Weights of a small GPT-style language model, trained from scratch on English Wikipedia.
Size: 4 heads of 32, MLP 192 tanh GELU, vocabulary 2130, 1.02M parameters.
Architecture: biases, tied embeddings.
Each number is 500 + 25 x the weight over its row's rms, rounded and kept within 0 to 999. Layers, rows and columns count from 0. Numbers have three digits each. The size before them is the row's rms in percent of the matrix's.

# layer 4 MLP down, 64x192, rms 0.11, rows 0-63, columns 0-95
095:486496530441491473537431540510489493488497509508488523477509501506529500504526416492490485497532514509512505464542523435486533507481513514536501524491493485503459504505481522476496498497490468498482548462466508473529490528501509494541474506515522506540533469466439475469513541478503462520
090:509528479552498489523552476541514473489513539533484473489517449543518509509509502496474516493500542489497497522460515491489518502499495483474489451482505471532523466486450480514469533509482463478486460507506503503504523515529534524463542480502496501531538471521448525537497480527460528430
099:524497510511484505493472477490530461478469509458510543495524512515499500506492512484450453515502540523486489497493505533512503508512485500507472432476469508494512494435541514477474458481508491513515480536488524522550440505468517518520498493473470464510486457507484474465526492484513479470
101:512511469528490529491487505480507473504480470498476516474406523518536478534492515498495503517505482517537506485525560513497492537509488494519492491538522522450490514515495468497480490547504506476497500472474516486509462515516465521527499517495493514530514455471471481485501492463493521540
092:500515459468501504509518462465511506503539482489505484465523469503493479486488524502504515499488520443489486451511474534480499510494501450499510549485501537522525457530467485541505491465514472492489468493483524510424557509496503502514469477495494473470458527493485556496500525487459552526
107:483500506440508465521490544480500513508545490492523510479478506424509476486470487485525510506490483526512473494493496469484504502486501501478537478549471516476473466481516490473476503495527455487540502507463514491472498481533496515535464474479511503489517539496513488529525520449471520544
108:489491513521477491481474498513504438535497469489489475509517547526536493501482496497511484507514536489541493512521468563548499564487458498492503470478530552523490502542518509520512503501492469475511504484494534518530495548474490466455508499502534503478503533474522479490476501496514514504
106:490464511496479545498519488547466510563490513520522516521504494494512468517478518514485549510495522494432527457506484513480523537515453456476511539497480491445520468498496520563487503508505514552533468503481507518515527512499465527454445501488496476482512465490528516412483502518532480493
094:490498503563479528536523447529491471518522503510468500448484539535542467457467520485521526534517517491532514501527526492517486536500474509493544532487499499497484485538461474479500525495499489505501478497480505482502554511503503492481514520475458512485449516494480499514494474461503494552
114:495501530488481511461484510477524532562540529505499448507538479453467519488520484538493482504506501507488536504501509518554494457527518520533487486465486471475552530517549506502547515444485468510473530558523466513506478430462467472465511521502505493468509491457573507476447455523489488536
093:527484565488502548528516476506465513512472505500474463540523489502455510511523482499512485509499507480510540481536460481476492507523469489480514457447501558523521524506497528474484548486485510529488444503481485503470539514513557457477490462493507467463478484533499488530510529483489533489
088:477476543493521533497513495515503522513473497446510490536496498470505537482510540502468502512488488517491537490506499458500492501464475508511526452516543491498494494495539491477499508509495547505526524497474502483522458471519537517492520486516491447540523509496477485479563488521531504525
092:528473497514527523482514487483475503476499474467464545478518515509491511485473525528500485481512501464499520539497483518503477510503489479508448470485536552509514533522468512510490492470486523461504492522523478516508497520492528527450491507473557500505497481526512537436560479483469508489
100:484494486476478513491549499465522508501489498506506487525521492447460502511497493486557496538487488470476502491487536483488540488528529539499516525503453513491495519495487478481487508459506514459460474486477499487475531496495492510463519483560536475468491481508504494520525487535501549536
101:465532508519482509519484496487505538454503528494471498469484483488491515513518488509487526509525471488497501490519518503499515478471502522478511465492463467496506491508495514496505480486494482486510506523485476508508529490496526515512521493509477445509481501481497529491492450480498508487
092:496500478530536534481487526538502526477516498545501489472437523490482534514504537507532452534495483463508474509475500500500485487483533534489512479510504521509472459459514487494459469467498494550522509501516527455556475477498489505496486550521511518470483532545458458503507511491515466513
097:453493536449508530495544517518480496482489477441575467507533541463461509525554453501490510458493488537470503518496501504496501465431508500509498493491525491517503528464535492479527470469486531525522498505431531481506485490487502499543539479511510534511530528500447469476506501500549470509
096:487502511473540538485502573484495525480489535486471475511450473469509553507544456511462493511468474563493514513509517496529519514529500520514473470497551514479496511518496500508450499465475495498487500474479508479478499498510528486519532517543476530485504473493508495509511544569480530517
099:505481464499502513493528489496516470493513522521520494471492509537526552530471528538533526508475522474469473516488511544534486535517486506519495488540503503501524511541490497537502513507491472457513465500499523519498546478524484539471470488519506497489504512489513516468534511492473487519
102:517480468496499477537537495500522478495504516483533525509513483548512485500450523441534498529429504502474540540503519473491516500483521522528466528465525501492502515494464505476525465501495507512489491444512478523502489501519466520455525492468489515510499500477496461476483488531542532514
090:499489531521517517524480475488463514466449502527517487509489485526489472496525507505470495559468495530446506550533481503502514529508486514494515507503490488483520549502449468549478525467471480487464480540509530476481508535486544520489500471525471483489503480501499558471540492523522493509
094:489487481508524482498460515476512486476479498465502502473497501450483514438484491521487457491490502525517515518498544495476519508470483489491488528498536503469473528487490467467507522495491535479476515494536495568490477514509509484603483496499479539533522504507462516548503508515482509495
106:503448490519473491521483502477490471465484495497497552500528508528528492479511504505480531506485517532501513482510481487524480495525484489452527548462476478521488485566454492496509549498524515502499480514510482533499478510497514459566476507523482510489502464562476506543527553510514527484
097:517534485503542523503511509545449560480483512497504525508459514451476534526512511483522492488519503480472523464538534508464514419474529508472503520516510515505503479460523462470493529506508476511512513468492493529511468427473531486487512503498473500505459506510542453498449481539501481517
108:525505464504471442528529518473478500520520500496535507510478487549475485473499526503486508485561519467499485523467483526497441531505472475521492479430528460526499503528528516515495486532536476537502508451511510524473498514509474482454528453495508516530526489471506494530512485510504489480
101:534507529495493486563490551500502537484510496519491473468493492475476542476480521499488491513517493478510443495505488452496517470460504492468519558535515498499503488445545503516509524497488498502492503521526498527489506475458473502475488513482509517460482497504484489499460520540456522531
101:528539518501534497491472513453519510484505558545504487489518491486519517493525478491533487522537521499482483493492485504466484479504509527491487511489521505511503435521508508475539516539523524527534537493455510539472498488478528499537512464525502485486519495534460503432443479463497485521
104:528502513517502543492529523499498496521492481499501480512517510492441490453528483516478477483467420482512486491525502483459509477542544493499483494533472493505491508524497499485483489518523503481533533482474478484493477493566493491499510529495495522478500468497486501521494506523464495443
101:526506480484498505474484487480523487507541511465525499483516517468461463510486484468514504498545530468510513489546482551490531490509460488459506519483484481525527502506525493466513524512490480536478485520545484507522547500494456493484474505513527555511467530546521512510483508467513497461
092:511453502525538490536511473504466510515509468485499448520459486506480527503503478512500492469510476498506454549494512449503514524476541489473514459504509482504448458449452506449490521541470535505502510486556483511507525520548492497472456493519520473462510474468542480519512506490452482466
097:501527503462515487465467505496487483508503461500515513558480526537526528555485479521531478505531513452543538492504464507481484528526472478515507545507483525506499498540508470522510548523526500516471473507514511536497493478531527527481514439457554455544530512489540534505513483512471478468
109:500498498483494485522499532536505516528452516483474507504528492498483522495519516528503499492493481476481525492555502482487539528538524515552499541520500481489514491550519498542485528498459495452456517526495455489511492496484492509469523464522467488514507531499537488478462517489497463509
103:510524459520487505477477502521514493505530481497466554475480452509537506527524540492477519459532517519529467491540561531498475543502515489493516531495509505535521493479547523494520468509479497523500532539455554493512526483499525477514499535544469472521495523501504490532436462481498477454
101:535503497528491454512493455553485498519493465537486515481497534542516509505508486500524521441454496457521470487497471545483506514470495530506497507521489514470491521506494500490515489476524527479493509513526474465503471486497521491528467518498543484556475472538532557497491510503477474498
095:511495498495512502489516530509465519479532490504502482510499484515496530494542484519504508463480472534542512513480520460498487490489556501511487475526503467504526514481498516482545498538513507511491523470537487479504463431520460493586543478486483525512493514522472489527478517514496502487
093:504494480508517468522457465522498487490475519501490504516524486551558475542465490494455537491472519461531527502493467509517483461511510466559440493504510488504502490554488513500474465488511511515494506528508496528555523540490521527469456494488484473529499498511523509495484492501509502480
110:463491528491547500507488524510487525469512488546508478487507462445518497506509507492530481510461502506498524482474497460484500494538490493468467515510512507459485547454472493515482525488493457551492479517514507482501515494470534494441533529540499549515467503507498471488524488540526487485
102:512539472468537485521491487486510482540457495488530549491482477500512473499471483479482544494508514524537527536462489515496469500521517482479478511461498473513512466498475496499539477486498534459468497477521527503470512507536503480483488524508514517538501517486463516541563521481487569503
084:474481476481526519506523477495511534481544482514508480513566527483543465490546528527511510467483444533487529522493487521502464496499503532470502505486503478447486529523480519485501520470534503516464488482490457458468528510529540486500462484485480452529530492503514496508524505465486499505
091:488494497521518493478492527519496517447567522487456505528510494516543493529467472483507490490521502502468473493506510467516517518535448534516544558533472509480449535464511534481502477526492524485483518504494540464483560512513504489502488473475479455520513492488532527519505497510498512491
107:509473522486473521499509508469485549498523496538488502509514512483468523474473476465489475521484471530498485521467547506501513508510538558525514552491451482484485528489469477551478478493486502521504557484475492503498559437523475508496514513508499518483518551512523488482482500556500478458
101:544531508516485470527468515504488496461493476519526523479486537479477529514469512462491454529522533462511491491480494450477482498506509520463497519485523498575471485472512470504489530508481477527503519519553476522489511496534479499515504554489541488513498496498458477503508520471517485492
103:520533461491482487489459500475517520522473516528465515479518518496513503493502550473493468514495517488515513507514518510534463488492473521539456502516501471518518509479507473439490499451492528568487470498525533499499486478478517482458511467471504506495496488466464457499474490543541472530
109:528498489524464497461501499491501523501474527485493488491485490514517478512526503529478475496492491519468492499461505537513479523473519501516504481508525489490508509496523560553491489556513533489511509532501553526473470538482477495484500537504475501506524484522548518503451476500488502519
099:508473514527526530517478543519493498516450482510429499504516492525523501520438529461487525468475527478530514493467471492494507492470486512554519454510482522495472538502461486501474534474523553473490495482480502482479493511475481492444498526509590480526513553494492499459524512508514486496
094:432472480495507485487494498483501517512505535479477495509508513519475523528530539527479501471502489520517566464502554485526499482501492555452504512501487464537493528491479530501516514490494497499474535501513517457553499509533476506567546485499452511527554502520506471527485483487505505499
107:481458542465487538466517491507468488482479496481498520475513502511457456500547460507472535471513461492486528494520515508520499467519508465508496523505474508479505488543477507535491499501490570465496509465526503490446483488509474480488495512507471474486531514483514541511464560491488533474
105:516531526489524508530544501482483519500487483478526531525501500530488492479476490468467491503525477534491496512463508456473494492499528493521535499499512492497513491476452518455501492521473504475504466493499423504481484511544525498478490490458512524487461527473517532538567496503457531492
096:507506495481489509473469486523523515510510516488509506495456505450543477485500476498523462516537500519492475520513493468563543493488448512508519508514525514491534502520559505486521509484518483485473483503525502541488496454475444517543525483503440499493462509488531539484499490488543495493
098:466493509531526489496499492513509420510495488485488502500519483531525473522482564528521524498475473511483510473456498522501473562530500511482492506509495518491517480466513502506502472548504467475526482511496526514495557483480500501529501516470516471524499462499495487488478486483525467541
110:499488527528458511491494436510507463505489496504516483517488500445469482528520521487497496512476443503481460479486498484509468490512473509516507483500505510461539533500493507493493520479481497464552538528478499489504491531458536527490494560509491539498482489512511503525541513474568511530
114:494552469483466481479487515502561510534564527504478496457494469501496509498461515518475486502536525492466492466478500538521497519487448504486509498511505503509488454447550563483506451532498472509496471526480496519516519514498525488469464490494488477514503491453479443496488497508503530498
099:528473491481527479492497496521549532513510524493521488485500449453498535493494491481539508496507556562490456536495492493513550474517504494500501514547509463489488528481528542481558485509474488511513495498505521470485488545483499497496521478489470494444507502490501470463519488495500478530
103:507456522544488492483527469467489514512460500487465500504485495539469510485523527538525478503505496518525500487526495514509479481525486465516491507501498533513519485515461494523506531529521534447530469523498521510532467491514492532478501500502485532470495507501471504513514496441439469474
097:518492506545510471489541479511465494510527497503512500515474499492488453462493504504486514531522548524537485452505452527516516482489475484440519487532506507497486518482540512495484474545479501479527531471505474491508492536455483490588496526501493499480471508466525483504522491484503440521
103:457507516500481459459462479533510541513517499509481537534472509489498481554488534482494517484541551475524472509474466504521524512484509534489473452505512485518528465484549489556555495511506530530544483490507461494511486526494478523497497483454502512529530563551519495489456513498498471488
101:440501491491512479472520510532492438502499515490522480512452534524439459492492492513501535493516479535512486543509506492481511483470520516511514493517471520538512468494445481431474502467547490471522486473505509494533516495501498496580532447472475534484485519486510508543497506550463520515
100:486538495467491480525501499500518533522506487511555491513489512488514517485504449491534546506508535512508481536523490483519545484467506495475499527497474509526486452518549510523554490558539451505534487482528506495519480498467476507504493519528530532491490525501525514479453446458524501451
092:523488520537474524490554500512487559465487513526535482542494498466510517474510499524505480558507481541488505492493473527522482492516501503483492448467502484449521537559483500529507466486514477480545477482512453496519484484495503462469481534501501508469511516537485517529567492490489530482
110:473512451465524531499495460510502448506470504492489529482491514525552456504490478487537511486488534503487523528496470528471504508479488463512503471482508474503512485541499450540472461513501570479470487478503469506508505513491463462494486486478484516528503521508497486477540512487485500489
088:519502465520507509505500504519496479456496494500518496502546515530488477474483509467495554492495504527484467500499513488476470513519515419518517458484492491528473515552497468493472486486501516493500521492473451486456470494466508494533506568509494523443518480495460497476509498500518482527
107:515492522480494498506531533442461433479512508538538485538492512515515514474513445512529448503515470493462504493489485472479492494499568498497493512512490498464481496521434473511545495492502482512509537526466493528522485512475527494531507515537575514500529484522522516480542520481507480442
100:484487490512481493499504522470487524506517495475475500498502524511485504496540499509488534489483510497523519523502535517522512494460524504534472517504494510489486495458550527492507496456484461527467540478475475479481479495500520524528483545512462485500439542473500506558417490499498494525
096:457512481477448491490503508503514479495535498495508535549578484493520520467479525502533511482460452466493469479490506505478491460499512471490566514516477523549485496467488503502524517532528496498505468503512533529510515567534534528500488480498568486517490435499477529477474486532544486476